Weights of a small GPT-style language model, trained from scratch on English Wikipedia.
Size: 13 layers, width 128, 3 heads of 64, MLP 704 SwiGLU, vocabulary 1540, 5.29M parameters.
Each number is 128 + 32 x the weight over its row's rms, rounded and kept within 0 to 255. Layers, rows and columns count from 0. Numbers have three digits each. The size before them is the row's rms in percent of the matrix's.

# layer 2 MLP gate, 704x128, rms 0.0886, rows 535-643, columns 0-127
111:121098135145132144075154105136143111173135187118118182151098105137092123082165135142130150155134196149147123062160189056207111145127115120139093153125112101134146137130094171133150131144187103101131116117061101094176144149102174121115165102136113098059129124107162083113109101176184122118137149119133134141134135138111112164081160060114054199070100125124128106092120138190078077169118
090:182117094118176175153158104095177199172107096139168170128130113157175152070158150112175110121134127100120102210098164130089095057115083119115138121158113121141133110092125151171154091133146109104107139092184149163157126142130132091131141085151151123157197087158117056134137102172185121125087161106108132151157119102153067102136112139154052138157102116115170170129133155150108129213138
091:147156097156098122148151177143129125151141090152111108110106103092201113165149138136082129158136121113090104087092134193097081132171154165113147133060158158082134065097134081197164161113136129132179154159103115095117148153133159129157111117095084032116125136133170194124168155191171110110111093188123172163127110140134136182129121079159087183145117140134112122154101173136183104091145
099:131116132097093115123117126115158125180137044171112132134113100101130111033104160101082125115135145153104106134125149103185104103166118111171138134136176137135136092141050114125157144133104126097155052201072155087148123135152140071181164086191134115076127090124161085091143145076153191111119133101140121104116111100134178151147141151139101138082104072166130141168167123067135105184105
093:140177135213126101161133103109128151102181103141158073102114095137085081091140221074114103156129122139163141120170152135105140146061131132066156074141132139105107112145100179156134073182114160099109133148147147160081078133114109133093077169125113123086112145079115155166128167132078074081158110133111159073133154145111152085139122117089202171169154150151141123161154177127130099150113
105:161108107129105107174119078098174047149170095151184143145135091077152141125171141157135082158148165113140154019138105144098083155102079115142130124138115088139127121146102109122149163112159092176192154128176181064074117093107152127123116149065134141115167151119141110132109123086143109097140143119101151095141176160057159177138143157170081095133105138091122081123153085121130187157103
107:122145132119144117124147134146182126156170097134151094164094173129076151140188127119095161126129093068070124144144095116068119069143138097128135170132145157180142132122194200212150172088113150084130165095094112102125178123088061171098170151137162166130118106120134137181138135116121126113151146141148075153143144101156149168110088144103139156174143103107074109186169164160149201093091
100:120117171206084124186104136144110110223097088124134073149148113140140093097162121148088145136125093116112113137200138121180134110062119142069152131093120172161171183100104152135130094109170162164162095121180156145114089137133153102176076087081098152134176117133100143154181108130105112118178110170120153125176147157118132162150124102165164137115070114153147144162109129210171115147159
104:043053139118128118114148135085185091155114119090140152101119117111089115098142148101087123110126070165207096156121207135147125095160104169156157106080136148154147140059113157101103127098128085121100108104141107110117104172100151099156095114128128171067125118117115022128085197120122100154095127159147101132146175115091105148182091159131135123122168174136147127115130106208127111105128
096:136103065090167183154062087136200100149161125142088113146088134140122178132136167163135143113174138107131050145096173184104122112155082087171092134124147079130118146119164120147139147147093128088105123181186098107121116188129135165140165121150117139145129211141137104099149135129151112087117101131095159176054129103149177102084085156107091116111197090101122118141187132143107136186130
096:182061143078137135105061124149136112135105162093184139142136132110128186072109098172114130172135088129101090090129181090096129095169115103130152142089121101112056073103142103174145094092125179142142148105105131061136213093147135087088104131097039072133131107102126126132111142088095174134101141161143134121117129100127188116119116119102172169119083151144118077135091147099169091151103
095:051118156177107158123132052184136108115096141107135128154152202120127081144094134186104111099130121119144114108171064146130125131170052156156148178112137113062099144120084140126149127117123078165132142106084137106191131124154103173130114166084126161133125122164060123156158155106111132069132112139135152201154131118144155129138117151134140071133140174102144059133195148080071142079158
091:107121103136096067167109125125132182111139074138129144121137075061111147156116171124120088125111138177115100154103161091129130129167147101128128106096115103132135120079155157123136125131076165146138192183132197114176162158141167092114090126112111157097144140099080163140099175109128118178098047172111106154081123170171125109145112072185139125103069122137129133145038204166136143125061
102:134136138159074146137140095092068090077174117118115165136136141109113076178121153116135153140120127127136113068118102115172155164174173133143124078126168142130076168110071120108086068106112169130079111153120145049127102090136128134093155096129120138166138092142089126167176172134116088160106052105195178154121126169116147119125168117097156140060150133133170158126224097133126093091085
104:196113102102097091075136107114171098176108179101151093085119133062129145116145177131129129142076140082152179099134142177156099177169116103151161093200060118126137092103142140114087106152144086148135159144138072114120143110118117115088063130066192128131144056096098183131159150150100143116122135173155119122094153173137177081119058117143064093107112102115094140119132119083117135149116
109:162171128089087094102147133098082175094113164148140106138149129157120141143122158110077127131169100143134159161089136132168120199092146125102081149127158105109177144160156156133151147096173077062188152181195110157130089131170136089153161213086125105139101115126072181115140125089123149137090097105157114160153147137134121152056150087140137111089159137155177163107043176123120120149087
101:128118184133152146105107121169117124124068052103075160152173116130096162173181158135131147092106137086082166134154136154161135133043118145145155142139086120123075151142165157154088181130089082194108099137155124110159146052128178148129094152086080102120149151161121154122130167137117041152112140187153087102112152167140122110091110110095135110201077189100147124113124151132143135167121
105:125153129176141135135117158134121090129100143065058147132122155129134126140104143126098111125112124124141176140120074075024179164103168153138116086176135067101092103136127089211134161131123163092131089105096101130140165123147135139117092103120086137069122173085093175203093120071107102154162141134208151152185136186131139101112123082137136116141153110112181082136081119168145135121158
090:123183123117096089162100111147122142223100096198138162163096125112165161146163081135101148125095171117161122127137197088160143149051102134128122098133152123173138110163173155080152083116168118143128115110072141113173038144099102167137168152089171123142118109163091100082123133169099136130152120138122078116134140190101100179140135114140169111176067102117078178129135128102109094118169
095:119139134123092114172162185131119119150083118089102178031149095118121154174077150185168147164179126163110172133107117128124158183099122145133136158106128092128109103097146121128099114105146105055114177119129117106124115113096085094104195103141106099073140132145165082150116112104155136170141127141159107167093141162105193149165148169127096084100113101164114117111125163174097110059022
099:144123177101130115103137132140070157138177119098151154113110127104142081090143165117137182128154120106138137191190136094131174123191087147025133102139150159124149132152125123086163110146098146109188126125084127117134139158125173093076043104122123188089112145126104169116139141084099153147136089071128128105194143207157156119133123145107131092129113078153080163141196132145192141146162
102:103077095124086112117076115137132093146174192119118139188155114137100096178181080128163116175126147137104139130169151135081157130122104167142128123122145084102213103114066082129082091130130163138121104120111179136135157143101151101178181164141097117126146151101080096155160109161100142125111153139165116129048131168165107123099127127128223107147100092138148116087080130057126080168184
103:125096101163222131160116181130099138157165113139140104080180058167170111154103146148183121086171117131135133146134105089136172144104129196120202115051136166133104124098087147098120130162173108152119088142097117185089065129105162099125136111119094153111133126139147133142129076107120172111108066178150089110091114142142146138130110091132146177105104123116138139187065084106203143124131
077:152109102103121137144143121193154151084113105081128093062083177124170129062098154138096131190192141111175153082082173172118096093205077093129157107093142142133109085148120157152148151134141153101192147095143130130121155127190126144099130108114119179092097118109138123147139107114129145082088123132198127072071181180151150133104170147112177103091103104137112103144146147172083090149092
109:125158097091178121141122129126126162122120056111141133142129136110146103071090134170132121127180111132123139148111093087182163126092147163127131155098130115093172135112111130048134165140185083161153101119075110185073127117136134200078181148125140105085130150120091173126158182148143152082094156173132139134139158116039096118131085092134048085192130147094195125096118156120141088105109
104:184148107119099074140108141168130110051163161097131147124137103168102118138099172081136066103150078119047189133132150083135076114126148140131175124137166116089147141135140114092122129106122118090191152173109150096134076075080123166210163180077157161131114118121172137165133051073143165112089127128150114116173096092159152135120135150129115075117075112127128123153116118114128100182169
100:137151140124140172131146123140149151162070155093156074085085051157134081128125083159133091105052107129128160178133128054132153082097169117175142074129153142106166168073111101138111093086211138119119157094112138142177168161098116128136128132108156167134153179168092103149129134133149125089131129140113134122155166082122117103129060129110145232073154095150124117135100096119152073133156
092:137084187206119108071169111123089144110140114112131153153090130116133154074109162166166108124197091125135073157147162110150123137093171120098166126167069094183143086168155121167131131128160091109106173136120161145137138110179158156157092140037103178119113159140129068145117154103074156134099124140138143097162154101178130196113132154138123097064168156154077133129164160176127171142113
111:159112114134025184104084153104138077168161125115090106163165114126120104114139083162057143098197100159154146146118081122112097147138081151096113124165089098171082150160136133165093128125136140141136154080148152154138084107169121106143123070099097078150136163141091123155145122121087143153089127099156095106097122064096155188162050094112123153082093124133087101109052111114109107159144
102:176159170095108080114167090142116104156124035151165120135149161136147141108022117145143130147194113127140131098143062111203105138129232114152143150161101114083106077172162158128133120112139139076156136131154184145144119099100159168175136097113133125102140146129107079087135093092097108166145128177173152149147126126083065145118084141149110119149170126170109142095112108135126149086160
098:099127140125180133141170088138159130126125116111089119181106153166123161102105178101133072150072139124114152177084160163117064144100098173103041108190175138117151113171148129081139151173142184124121066184072086089106087122098189154115154149157115115110130076084134118144107175106144117122112119145157039140110096145091168140116136167126156082108159074139109157154128078111115126103132
092:136162170111113121156203126172113147124121176125089198164094099096135182113149156146161125103116110065173147070144147071166100093130127141057071085123100105141181104176126174111122145198127147145089124143160138073122123121123129159135139152176167136111071188115126120138157088188150100104120119170132143140066122133092118127108088135143060124134134130083175139156118154084152175095082
086:094102132157124094175119078129105150099100140133097179118081131150099125102116184143111166138149132041154143129116142066131126111201131153154092098095071129072114159092142175127132111061118162081138140104099114094112106116124084158098170123089083103135148111136137042127124047095095128143215120128147106138138140172069125118136120155080139072094095122151067130145122140133079124174113
100:152126170115075108146078129133117068094101165162135047158169113155147096084129107133153173130119131149063102113117172087185182049111144097114173157070165061143170113134165137128128140155131118172102131151114134148079125152196118107071159135162133136113098101131135105077110182116146180141118070110105111110152135079204146089129159129126156100123132119165106203138166126113113107130112
094:100092115072170174141082117173116135158094167147170101187094063179150130105145142111128140109130050097114138157177174130128040118152099097122168174125125124100164133155217148090150126168149083100111084130183099099084091173149118140169144128171156124135146127150141109160163138142201113165114136125135173106109145104079107125139101078145164167112084117119132120146121098063102135172128
096:136100114073116171117101126090119082117132176044133168060178179171111107118137109164069170108149109122073159110127163144133177179100100084174137108115166120133147108128169150118096107161141179151158145098085059112151062092140095077170119144114111169098096056161141148114143116149108096126117150165146119120126103118204115103173169088131138142139150177153126145108069126072109121143145
085:135134103071090177076146058104095135143130124137135148111067096072139090175121097127170082132219157095174139113132146075113112165200084129093123096068122155075085160082113097152138057179136130115091121122142126093099109198094135117126105101117158093117104104173113105110175129112160139095136110066110126162179112144151076093103084140115145096134131116105160111112177132142135126088122
101:107117170136114162170142147184120089091073110110098198111118086124134110127154153115130156143121099133049078157108072144123148140113089156167134101191100145138144103143118127170098156072108138158124116084090093083089162209135158177100104079122143123132166120108108187119108145112089146058160157104126132105146135150113107115048153104120080170144144151165176149119045104162125073136129
110:086129149113105108150134132178140121127129172171127206159176124131066158200073116138092141151141094080124072150079104171083133142141112102126172136168120076121153083153142185144147162161103152166114129068203115122119185049102111129094133128097143119048105134103151103113169095145096086109124102159090113143098119155175155135098149117095200159137167143155108111139104146115117171142096
122:164108099136112083114161204148137151111120073097114168100113144114095142111115150156193120120116168133063125120185093084080072084060174120153101177117117135109180108135142080156168076125174130092147084064116117153139129164161157148150114169097094127165104167143083133135136079119112111182125182112124166119109124171145081170154139111146089086144180091181155143068122123109101153116162
091:100148100103084075192174180172161108155134108141159123137114143097120127124176159096082107135128172093145128083151151079195068156146095163145180157141080162168121104108121203127159119138076123158156097105124120160106111162105095087127142131077146070134100199138210134156138081103111133108074190148142107134156112078108122093135131102091155098109134193173157114145114147155129098149128
102:107047158120122146115152074085087151153170122042182140194101193123124104151122152145108140174179136139176141118077135113139152164121135193076111126142108137156179094086059116144151197149134123099083109109147103099141130154143087124163152133130176129142108127084079152147134159139168179139123168102099101132100119145083117165162145179138086134151110136056119130155127075158116082090142
091:122120145064105108115112112143151160137124151156143134137123127114208078061088131205122149092145084140059102132144157132120169167135085071161123137159160129108157141164173153113117146068135102224129131126099155171139103213121118134132167150180138197144113098134141147190134107123146127114100098114106062120122120066102190145106135145182096091150086091140107094135136117112167155157143
104:080120116142101164082107165176102111101105114168116095175167097142172143190124122172184103126082083143110158190177122143123103152109148108120128153119113145121109201145103146096113096093124106080127084092153139121048099149154161121118059113152124159119159100118120128155141156094132126110149124177148105143128186124124223152133061156102174127086168118056113137139163119086109072183114
100:160096107074122104145162087127121113144145152126159130106090122109138118175136121104167151095137148080130174103112129101131136073182130129168210134102142181117208156146110141164147173074088062152138151150136187195142105116128149113146127069118126136144096150102145132204168125093156180110141130113098112092155123165077123119137132129100096178075156153094085058117084168180116070098150
095:110142127113110128151219144148100174096115173046098111172112081132122158142142150141138170135163058079193119104078169159139148160090121152173129117088173117122152175108142120086147106110118137156133100086147141168166205104125211183185147096131149168120095115076075137109141134120123117106117077098127109149173108113138096154112152155111121131112098195100115092122189085112136105143133
113:179157137163138089160124152087160119130127172185150120128088124167088130115050116115071143088111095132046065127104160155047064116143131054115147151141046182145184106158140189146196116136124094154117159121153089128142101138124125129156171093131153126143140122120156078133152181157126151091109106116114159095098107087139148180145097092111122148086121103189132135125114100103157105136135
091:117136117172163093083115087125090048138113152073098045092129149081138071135117113088193150123170093126197061100134097058173054119139132087087122145112142194083088140149125105084140121177114111159079125148153105160124086118129157120099160124140138146111140148112135138141156139129171118156148096189133188144123129159149150108100172144137149122157098123151130127109143062119099139121194
086:150136136127112125154114129107082120169167164202133097089082153140092124162124158123112136124079069107152108135075153197113141095094092207163209096158081140132075143143119193132121129162046155141225158159124121156137118125152118156192131086153141146132122160188114154150122117146104141160128112091106178076088121126142127116158128146113116143130182142126120119149103132042137130130090
111:092151069142084150162165105183094153109110119135042107116104074103107097065105120101180130131087137097114091130094121183103087062150102160134114177190078167107149166121111115170141126141109164112145098151139129148130121163179111108129128123135160097110094154148102137142167045099097118092120168140064164119100166169144142151151071105071142099150145108169157103116128162097184166164093
095:178092177102118053115190135086111135097115103150090160118152124078146175154113085100170172107141148055149177089130151085153124192098134149098104102179149131124109150161120147207103123123132129106092113086146187112065111167142145108139146120075134076155143069104056167129098067150112127118104106161117135159113088151138112126140181123105083105112185123083114117083101125128128127174110
086:148123168145149117191128152155142116186087136144087114084138165105097145105167128088130126126174169105098121103115063089111124136129153109120117145093090186173085103121113142114158107167123061064104195095107163157179139115103059107118078087127118096177100114078144093092195160109112135117135154112162162167090119101133076146168147169187135172133198109145108151153077076107129139138119
110:188123121136071133208130112049122140151127128101150108184145167166152111130112127126101135134081150073152142117141085146132181151111189124116090116096059131104126126077118120162163105093164100137144087155082063087142191113108109180110101150122138148117144117133078159160120149134119115110117149128179127134166128133126152137145136061167194154195089177076110148131167126148122063054119
086:094151116128106114120107088156142174109129151089167132110079088092094119118166136133116097153153116199121146108126130190149071086226170119112123059145134153087130148071150109095131130110136127178148119146093112122116166110113134166121145152143146101177165123090091155189130180109142135087114097065076167120125106109084088180098146087141200182125129202172088137148106127173132152098104
106:198117142140143084121121131058132139135154152150110077120124100166142175099125069153107143104115137089072060093179102109169147161139104150134102155122094168126126078191172097172164144145157162154160065158129092153122171129052083176107147111100179098166115093133158172101096100126102156157111114089171139115158122152094186109093169152115163136130145117174077113114138115106096068166115
092:151154181081116192128131144163162072078137177084111098134122077057110134173131144148138121072077120092098112127139129161164129086080095160080134187123096128173172135084127131158128174163085082160086090148128069177087088145140127121152142109092079066146107116146118133121139117110091129164158093155062136113141129084094149132136079061086164151108157141160187138121131106146145163133121
104:093126121106144060127126139089111092121132105104083087177117143154123138076155109171109133163162123138169167148100088163146139087135110108065132166116125109103123055117148150082132116132146128184116149081084105106148153153165110128152082119130119160167106073134090151070133107063184098108193111034130133098094143089139134086083164082106117131122108148139056146125176151172150145092060
100:105153142117139131042133184102119091143132129110150101165125165169134108141143139099137145161122131174110130117096125131076108145064133204102112096156122112069162133120073098146105195125133112084169102117173100193134169111138029109084078135195115129071118086137148181155117097190166100124124074144137097091137132130095083116189144132122122104143130133114151134121134085156146192087142
088:082149077114076105081131112130180171171132131156173158128168107140116176155136208100168159141143074147138157183116108124137142110128161124141124146138119185098123136135144089065140194120151132147131100108066050112120103095104067132104140134151171183123120091069210130152108154135130109151164198142125118148112132135147197122118112183115098090100160151090142135130143134054092122126164
094:123110201083141123168180131128110116136122158144104160113079116146141176118188094116123135122093145140057130101115165102150151100150076112091076106118102137128144180103149131150062152148158186152107152128181170093111136125165186155172146123132126118116119131155162156101138111163056148127135108087195062161094119161083106133165115084114158141103062105176115084114089120070173180120077
087:156152087122120159089147155126104150093153153125090166158171095055123148150146148128079084082122138109118189138205095088096112124098132094115110158121085124151151125100090115085138131166144159110143090120125121147112053130129142216124223095140142088104147177134148061181124120170107128099154120125137138134169138167116136137123061143146191157130085123105129113107052145075127177166117
096:108111182089132068076102094150145174089149135133103128102132106148120152182090116120123122113138133082172100133133157119133111169058161163114072095126156128129195126090151097151134098130077083073154123153124103086122108181102108146177173143178128147146123151131132151070138183071068154110137145157130091093185140154138113096138123109135160099137142075130119165095206037097108179111158
099:119177120102126183146138087119131149120179176083138152128078144078119112154079166097091167102127158130132099117103091073134187120083105132117173136160163182130142060107173132160107167152076093090162090204070148147128105154184118131125111205139102160129144115106146165118131135119105122117136149102123157166110162101186128121135145115161153141048095140112099132121116099079038087160117
091:110143155161108129103125131140083177111098125146159081139114100102159140096135102138064111127132133139121128158095143099062155096182086145169161176121150127118138157144162149177121140118150123126135140098084131125121175135117107142112166180194112182132150046158078157085094138201144146209167158170127052097184147088163106099118164127063113073111142139130132132160158114142105113046124
098:072058084082119168181147106158151094102100121106110149151130124190118146153087111137101139147149219131107101145152130084167185114166116130130124186125134126072158105138137090141166161129186191102128084155094207154132133205116102115153116166079147108149107144168090044101148083108154164133143134110107107125132147129094094124182153108150104191175133120128132113108134120136139084136167
099:081086163148183119164128135120067127131127108178113101115168118156100113104083151157044129119133117170091173103107196089117132118154172100110166102199090116136125142116157127048134153126152151149134166122165125068088133047150116161098156090116095156131135092150104098093098108104164127146134142104189143175085124114114125193124098197108086102110132082126077177135098135171142112160118
101:102134144179114068088141158143202104128119139183160126079121173113114109111138145120131170165149077042181118132138101093124137162051092177087080186139160100116160174139112111126099116132048144146060147113101082164115158125128121101121171138109164089100142124142115086164082121135130108114148092092096185159143106153129084115152157112148135152117108146084073150131110104102055147174107
106:119141096107103136129145123134056148068158140165167135153141144160129096102118154092119096087165119135104096140141129118065143110092136155133137120090150196121139136110171145096136145101172091136131161163129092143121146119163195129182046127155141178148140175131110118126101096155133141170137122165084104172161112140128255177119157164094157162178139088122134096144068085176155077161111
104:112139130064130070137148118081128144147189063082141157155160127170098137096105091100127120146111137079102159138161101147117122120167123134143111104150124160124133125149166084079161145126136151079115169149156137179143101099085092116111154225196123166090142150174116103075123103112126189162141084154124052122085124097150141159070121179163160107086186165122140106131136178084149184148141
096:125106114127131168137102129088108071141137171145102216123134114158140143119114146143127121151126120122046161096127139140134123120070123093145153131109091172120091127122109077133104109111127131132165106112140137091143076144168137089166105116111156082182141056121118117093137102129132100145124146082199093255161150108107121162115126101154047081128107108180113144112086129109096162150131
093:097125128067120174130145125168162123148204071124114123110091098173169128107113140084065118105114163116117199130133120082065075144145094061100129150088144118126124161121123103114082125132158118151113172174151098147103053145174100093121088100103143099102126154148136138090134130077057141129132192083115122133107178046093132077154073143121154165141164131103169123115122114074160134163121
095:124182139092165162102148084116169064099141132120130150108146098111103106065103087102178112146067111071134168159150106199114146144092105120154138126108101114144122150115139137166122084158162094155127092124173128208140123168115101092112106211135123075160133140132105082116169174075064173129119110091196095160061128149127167147139120153115133132088115103195169122143120162098129125083165
098:162150139116137089117046109103087103104162119169081134121155145100125119085096118144107126128137131148043182063145123189130173117164101147104124129142163108166244055091149118107139168114111121156153180147122163108142138046174106175156105174104150095123134144159123212137091136061115143167173125134157139178128144169161087114136097137120097114103138105116140134117152117117136120132134
097:070149131164162196150125130127098178111105149125143049167129074157116118121165148142099111097100137104102112183162108136212155131156113217103126119144121137183122132147134145107091086123137146131134245108132165157117114125131173104131147205119082127135148087133124095174138191130164113136130095105080117107103143137108169131092168161097182093070135096178136099123093134129147146104144
103:140167089105125154111105153074109129093107170114194102131145106200148107141175112118154127144133103136107129185145120123083137127139153098148114132090079141125051082132160097090144177122193152123120191110107130140176162137086137130090149098168107127105130091164174149121242137126157111134162093189224098109158147061128153148158137121158112112184128099113177136126116107083115130118111
100:091144145126065144156111172124160173192136090164166118133102166139139178167106119136170096085129152156140126136155214092138127162058119075176164107054171105075159115087062088132115117081200108083124140105116074182169125123114115117126107137089124167160116104111140137170149127130077153168135098099202146087121151080115142141179143148146102150113121132120126158132138128094110126158082
107:165140092184109124151176160148159103132138143152118125111148148051076137102164146115089081108120111055121125090143138069149162178166176145158074098103121116163123103184092193169101140139130084060125136099151104127108123102146077139120092165097123102189123149160116135078067126126092154160120128125117085112178107142133095094101111091142119096140200103110172177082126126132127112043137
099:097118110219086135189123130111071144076116141151136077164174130129148107149108172147144074144098051141135111123155100122170123176103136199105161094121097137116237136113183137125128124135101148096138091120173128167100110131113130081116130074107092111162159080136117147135147077119115071103124111080110041113102115117137151089128108159117176116121116117129106087134160186152174090144135
091:078047118130095180102071127075139140052098131116124167149167117134170081128108173100129116111110088130132168127142151114115082096113080124151129111137162124132127185105115179093162115137110169134136106072136070182106087087137121138160044145123144138130098080155119101131099164107180100120164155138149142094163130084074134092092148125115143111152043150163189095156131068116164100149152
099:161126077165145153070103175132083114167115060144166104093109120143104116089114169142148118155198074136198117080145138147035072078119081072105117186102152125123158184078180124104115124131131127106109142114165135112145147153109134112111116137085146188127166084169153077146111164149163136116150121125156085123087123134126133144107096134124140137067041119074107153129132124138117101080095
111:096174129130151126117117142124043099170193050097154116116136177101122134086144158106171146115134140096175098099136197089123155137122177174095105211145105136138077089149163132140127121125145118133124103152148138136130093172050091166153081185133078175129094128117091115120084174136109093136139135163190147165103164119127104143115097152086140114102101084067151129116141150113070129076167
092:174110128122142150149156141077137136149120083103094165146164179169140139172137144109172093094145109135176111234141078148177179060125164132085155127059151104127168110168165131084175136166136124129087089157073212123132101188114156121130134117113104139111106152125155138186142096122128088116138086088080138092128109068120092122120121150129129116116134152138181130142176107102113121190069
105:135107075154147115161092109130127112052134178169140171093171129078090106150123151167098061124201180135123168146136137073130130168137187122119082060124138102143110164104117098161108071106064193137158159149110109116140148067122066133168126117119131107093133133119151066063099162086106138116180152153085156191143109156160115154172118121134104126119157141137117130093117077115138175096130
077:127126107174173155152084113152174134099145142107107110121142158088139138144155046135129119127161137144109098115141149092142192134200090126101169140148143120101061135214144121085149147144145139113077104148109159118167200076133120148121171085196123132125098091090205138166143140091132128084136118148091171148140106102074148116113129116125145099220115163069164119107085154094115096155170
094:173150126115059094129175183123153110168147115116059152180123179142122122157100124121087130151221144147062073134130113097132064103108170077121166087109160123154138101141137080093139159178152168196137105161173108052067106136118127117150108097144153104118139100161140094113169179119166132132124126155166148115156127055116144160168101172121111163115095109185121158135122162134119138110158
116:143082189126113136113105134124162137104109158109140110146126125147130186147078118134133061153112039136049067123156128137141151147122124164053171097132180173153091138117137161141089097102123131089147125164133112151112105120065177185123150115113119100164124111119173164136133183163083099127134177128113174148111165127088102141103170126112192175125077146153063154156106105117127182082192
096:167125130145071140118174164107121124137136130116104177217106128170119122154125127146152155146118146119160102196076156211107169136060152129159179112110076135065157145116128139129146162171187105129155147196105171126102096144167125144102094095080177169176132125109131089154130123131131179128146117160179207111106118147119102128148149111176114134110124199104166059155129182118113122134129
100:107127084123136101162126189200104141118134099166110108135066177123138089134118136148168125057149108095138158149121110152050115123109095157075132153071145107155042151154096097082065097157135137116099145136078086119115085112147184122144170182105127155157137098141118116163127084082134099167113127099201082064157116090095156129133102082136105151140096173121129155146124171107166176112117
095:063078089093152164059109133182107114167110097104135153142134133164080112094130133192087180161139156119098103091130116105122063130137107155140144133193026133125169120164192151110113114156107130177149081124175066165132151135121138156181088154114116112157135098156091149148121154176127115137150083156125105108183102069162103101127052105144133090156122138134130122154090119153181092144129
102:105165170137083138112123135098147190132120123136112105077114115125138125153109092092129083127104159139123145135124090094178146057117170137091165142105176085143111066104131152164111094150176173134090145086100154165071150196183174087207119080117150143091126134121129187148197163147157136136111155117180148166158117116141042129099174135151131125160131168075137141151137170166161105145085
089:116145148121095132128133092163126111212155125157183070143120142118191109132136164132218129096128138091182092124124126107189121137111167085126145124192128116174114192128187104127179119135172144066098125133153119112098177173154120085134114137197136147117162159171119183148148124094088148129114147163105088109184176158205159095103121078119107172136111145111100076159140168113132129115125
106:072100111100119043109133168063097139106168141182156126102109142147086123126112149143170138133158100115077172109141129121100207139176129062111134108123131106145117132108132158135125169140115159159108065175122152156070157058142093146162128146153152135151137195143163171103180172136152141087174095192155154089125145141152061083119139151119095093116145130098100091139087108126066082152157
101:094156126097120161166113191181123086182129084112117143124165096072113138127131090123116193181145111101184170098131170138155121161137087140168122123095151115138156110197102142153165144133119184070106099123113167134096145184208107101131087162151084118104118096106116124158082147143105071065176112108133091072137129110109145140132142157148187078154130203124192098147114131157126169121111
104:062168133117127075155104151095138153153109119064125150086122136181118182153126136131180107136101125196140148107108131096202106145154187115134163106120099153092046122075146161082110138150164125099153050165079156158110151076139068121099065143144127124153168151137114185157166137101125092119049129136121135137101142069119092141167092131131178132133160149131134074158084147111129112132150
100:155143098106149173128110132172151185080088147092084154125105130134108103098174182158147073170193135130146108183165086093144142115057126141077133105160127168111172118073162120159165105127097111114088146140143183122119122152185105092123130107095114164158053102166083114146132159107101081146107124084146113037087166213164092141095109157124128133149093129170124163128124143102145125153108
097:157135167070105171156144184144120124150162166076132058094113184177143147159148122107159152170144174104097149144153042130142122146069140119119078123158117156106174117146181173142079132132087153136157108092116086206209120050139133161168118122150115121138140114152121186141107154129135148153097142126158096122076134123106125155128117088124076117173152125125134180122196143102128102163076
103:110145068132098166081153106153142143135096142161099171148163086214118157118137112164140149163162163173153136118135104074182112101144125143167114070177149094112110162185134116146148029162179139080140085098136091177120100124139098107093110176176125098098129047103134113110144093137116115114079130145201147115122116194124137113133102164097132111056113074106125162136127142103110105143119
109:102119115107152111166123144120151137157132177126082138045190139165079090103122059192132141180079143142098134140072111148119140129144146112113094099142095117170133159117173103153149153142175139123153166117123115082130148132135113137075178125092118141162133153106119122130101095092192107199061141154087158133135148129155163150140110154143071172144067191073175052134116155145071161119157
105:177171126150101068148125144215123093112124086115076141149154129111106133116079158141097121129111212137133121140114182171152122060116155156096104132169127115109115027101152140179204114192097120152124119126143123070129106133125096118104116116132144229180144180132138134116121113127105130120127135126123111146126126053073062139096124170144127160102128155105130121156121121190158107083137
094:107122182082080089132098135130067106109117161153100094161149130113142153113072079096119160123104154053104135135086139163162182149137150118151150120153140166154089085172156126129086131167114102093184110069182193148129116119144086115088124096140138147158129127117155068139121113095104107119098142066139103109023136200158109123121059111121132152127092112130171072110092103149118155072139
106:177135111151116091056155056160118162158155081141168144128105122140106126190086132160134153113140153143155099147104121136106199138071131119164107113117110131159140131125145129187107053169103136153172138127055102163130210143155123118103153132110137130161129115148103115060122155139201125201136083060168117145134153201181140093099122098137150169138112121167182168128101124117123146131092
106:133109102131151084133194133107110102089103171074113144104115138124099108212103135097174143167092087089201176137103159166118086145126128130137174116133154201167130115089118126083148087134155092096164172130113151144100154093239158122164106164095145156144119112164143131080104106137109114100191150093158093194091119133145101127158112155163127161127139111116104121133125159052103184142106
103:214081119157158142134097137109131117141162103178120137183155116147079122116161094082110173178117140122066181108111060100077092122199064108115123134133116143133115166113127105065158137089197133109150086144138135097106104145074134148174164120117127101149170109131127112127137085096154103090118089064139188159154166152093161127114157125123078054093118092095105126145130074122100088120120
103:123102157134038138086110111038078133170109105078087115097230133145122128137168180111144080170061127119094109158112122091111098124124136147151116091172115140159114115134197102125139107145133163091141126152149110104158170160101164171200127141101113100110141139139152117126187096093104127150132102100155132151111155173113148144139099160179161140133096115095172151111143104129188193144194
091:167160057141193113135115117153120123120130128105140175095128113187104137166084147140124175092142089089154146126099096140114165101080130078158140053140146197157180083115149111133163132093189114086138119163134115103171094190059157135128132119168131124133115185140171129089117156060090190131117103086143127152119139156108121097125130136146059170132121111117109112106197185107127080081104
106:128165138156149133139119138141074091128136087138154172142113097163067123151134111139180123133090102119097109123106076104253156156176128107135123098150052117146169127117144208149157176181140124181171131105134125114117121139087074173149072114166102211136127118152089109130159121138087155094104061124155103141100126132158175109109128181159132102141113108133150182145100140079136075147132
105:066118138146123135142097103159128154139156174164098135124116101154074131118115148138171146129145125181176122154190117069166182225097100149109179096098125157113147196116187167126127141117128091085120125112158142168134165085111155105102117153091099158189133126148121130159071143148146142052193086149154085144148126099108158143179131185088097127187098117118168100131097173109093151111092
126:186111136108175105094143145134094112128112118135069097126111118179156131092157122139089129142169075191101147153152079078106103170082163142148079176159148161121160091132151091213161150056061127102147198147097125080053091126117131176077144143126135117159150112128091102131143144097115161075130108155182087150088121115122100114099148090142132156112077142165106151156104108155113094121179
101:123120109104176136157140096163170062177113110125123109080109169163173117115201202098110087129096131112113080094169095143109106134157106126083147047131110095050116103107104098161161170100162160115096094127156122204129141165185114160139154085143137179094121156111111152128110136114162174175112133128166092199139129127172103085153141106145117109100124108123169118143151121118102105214145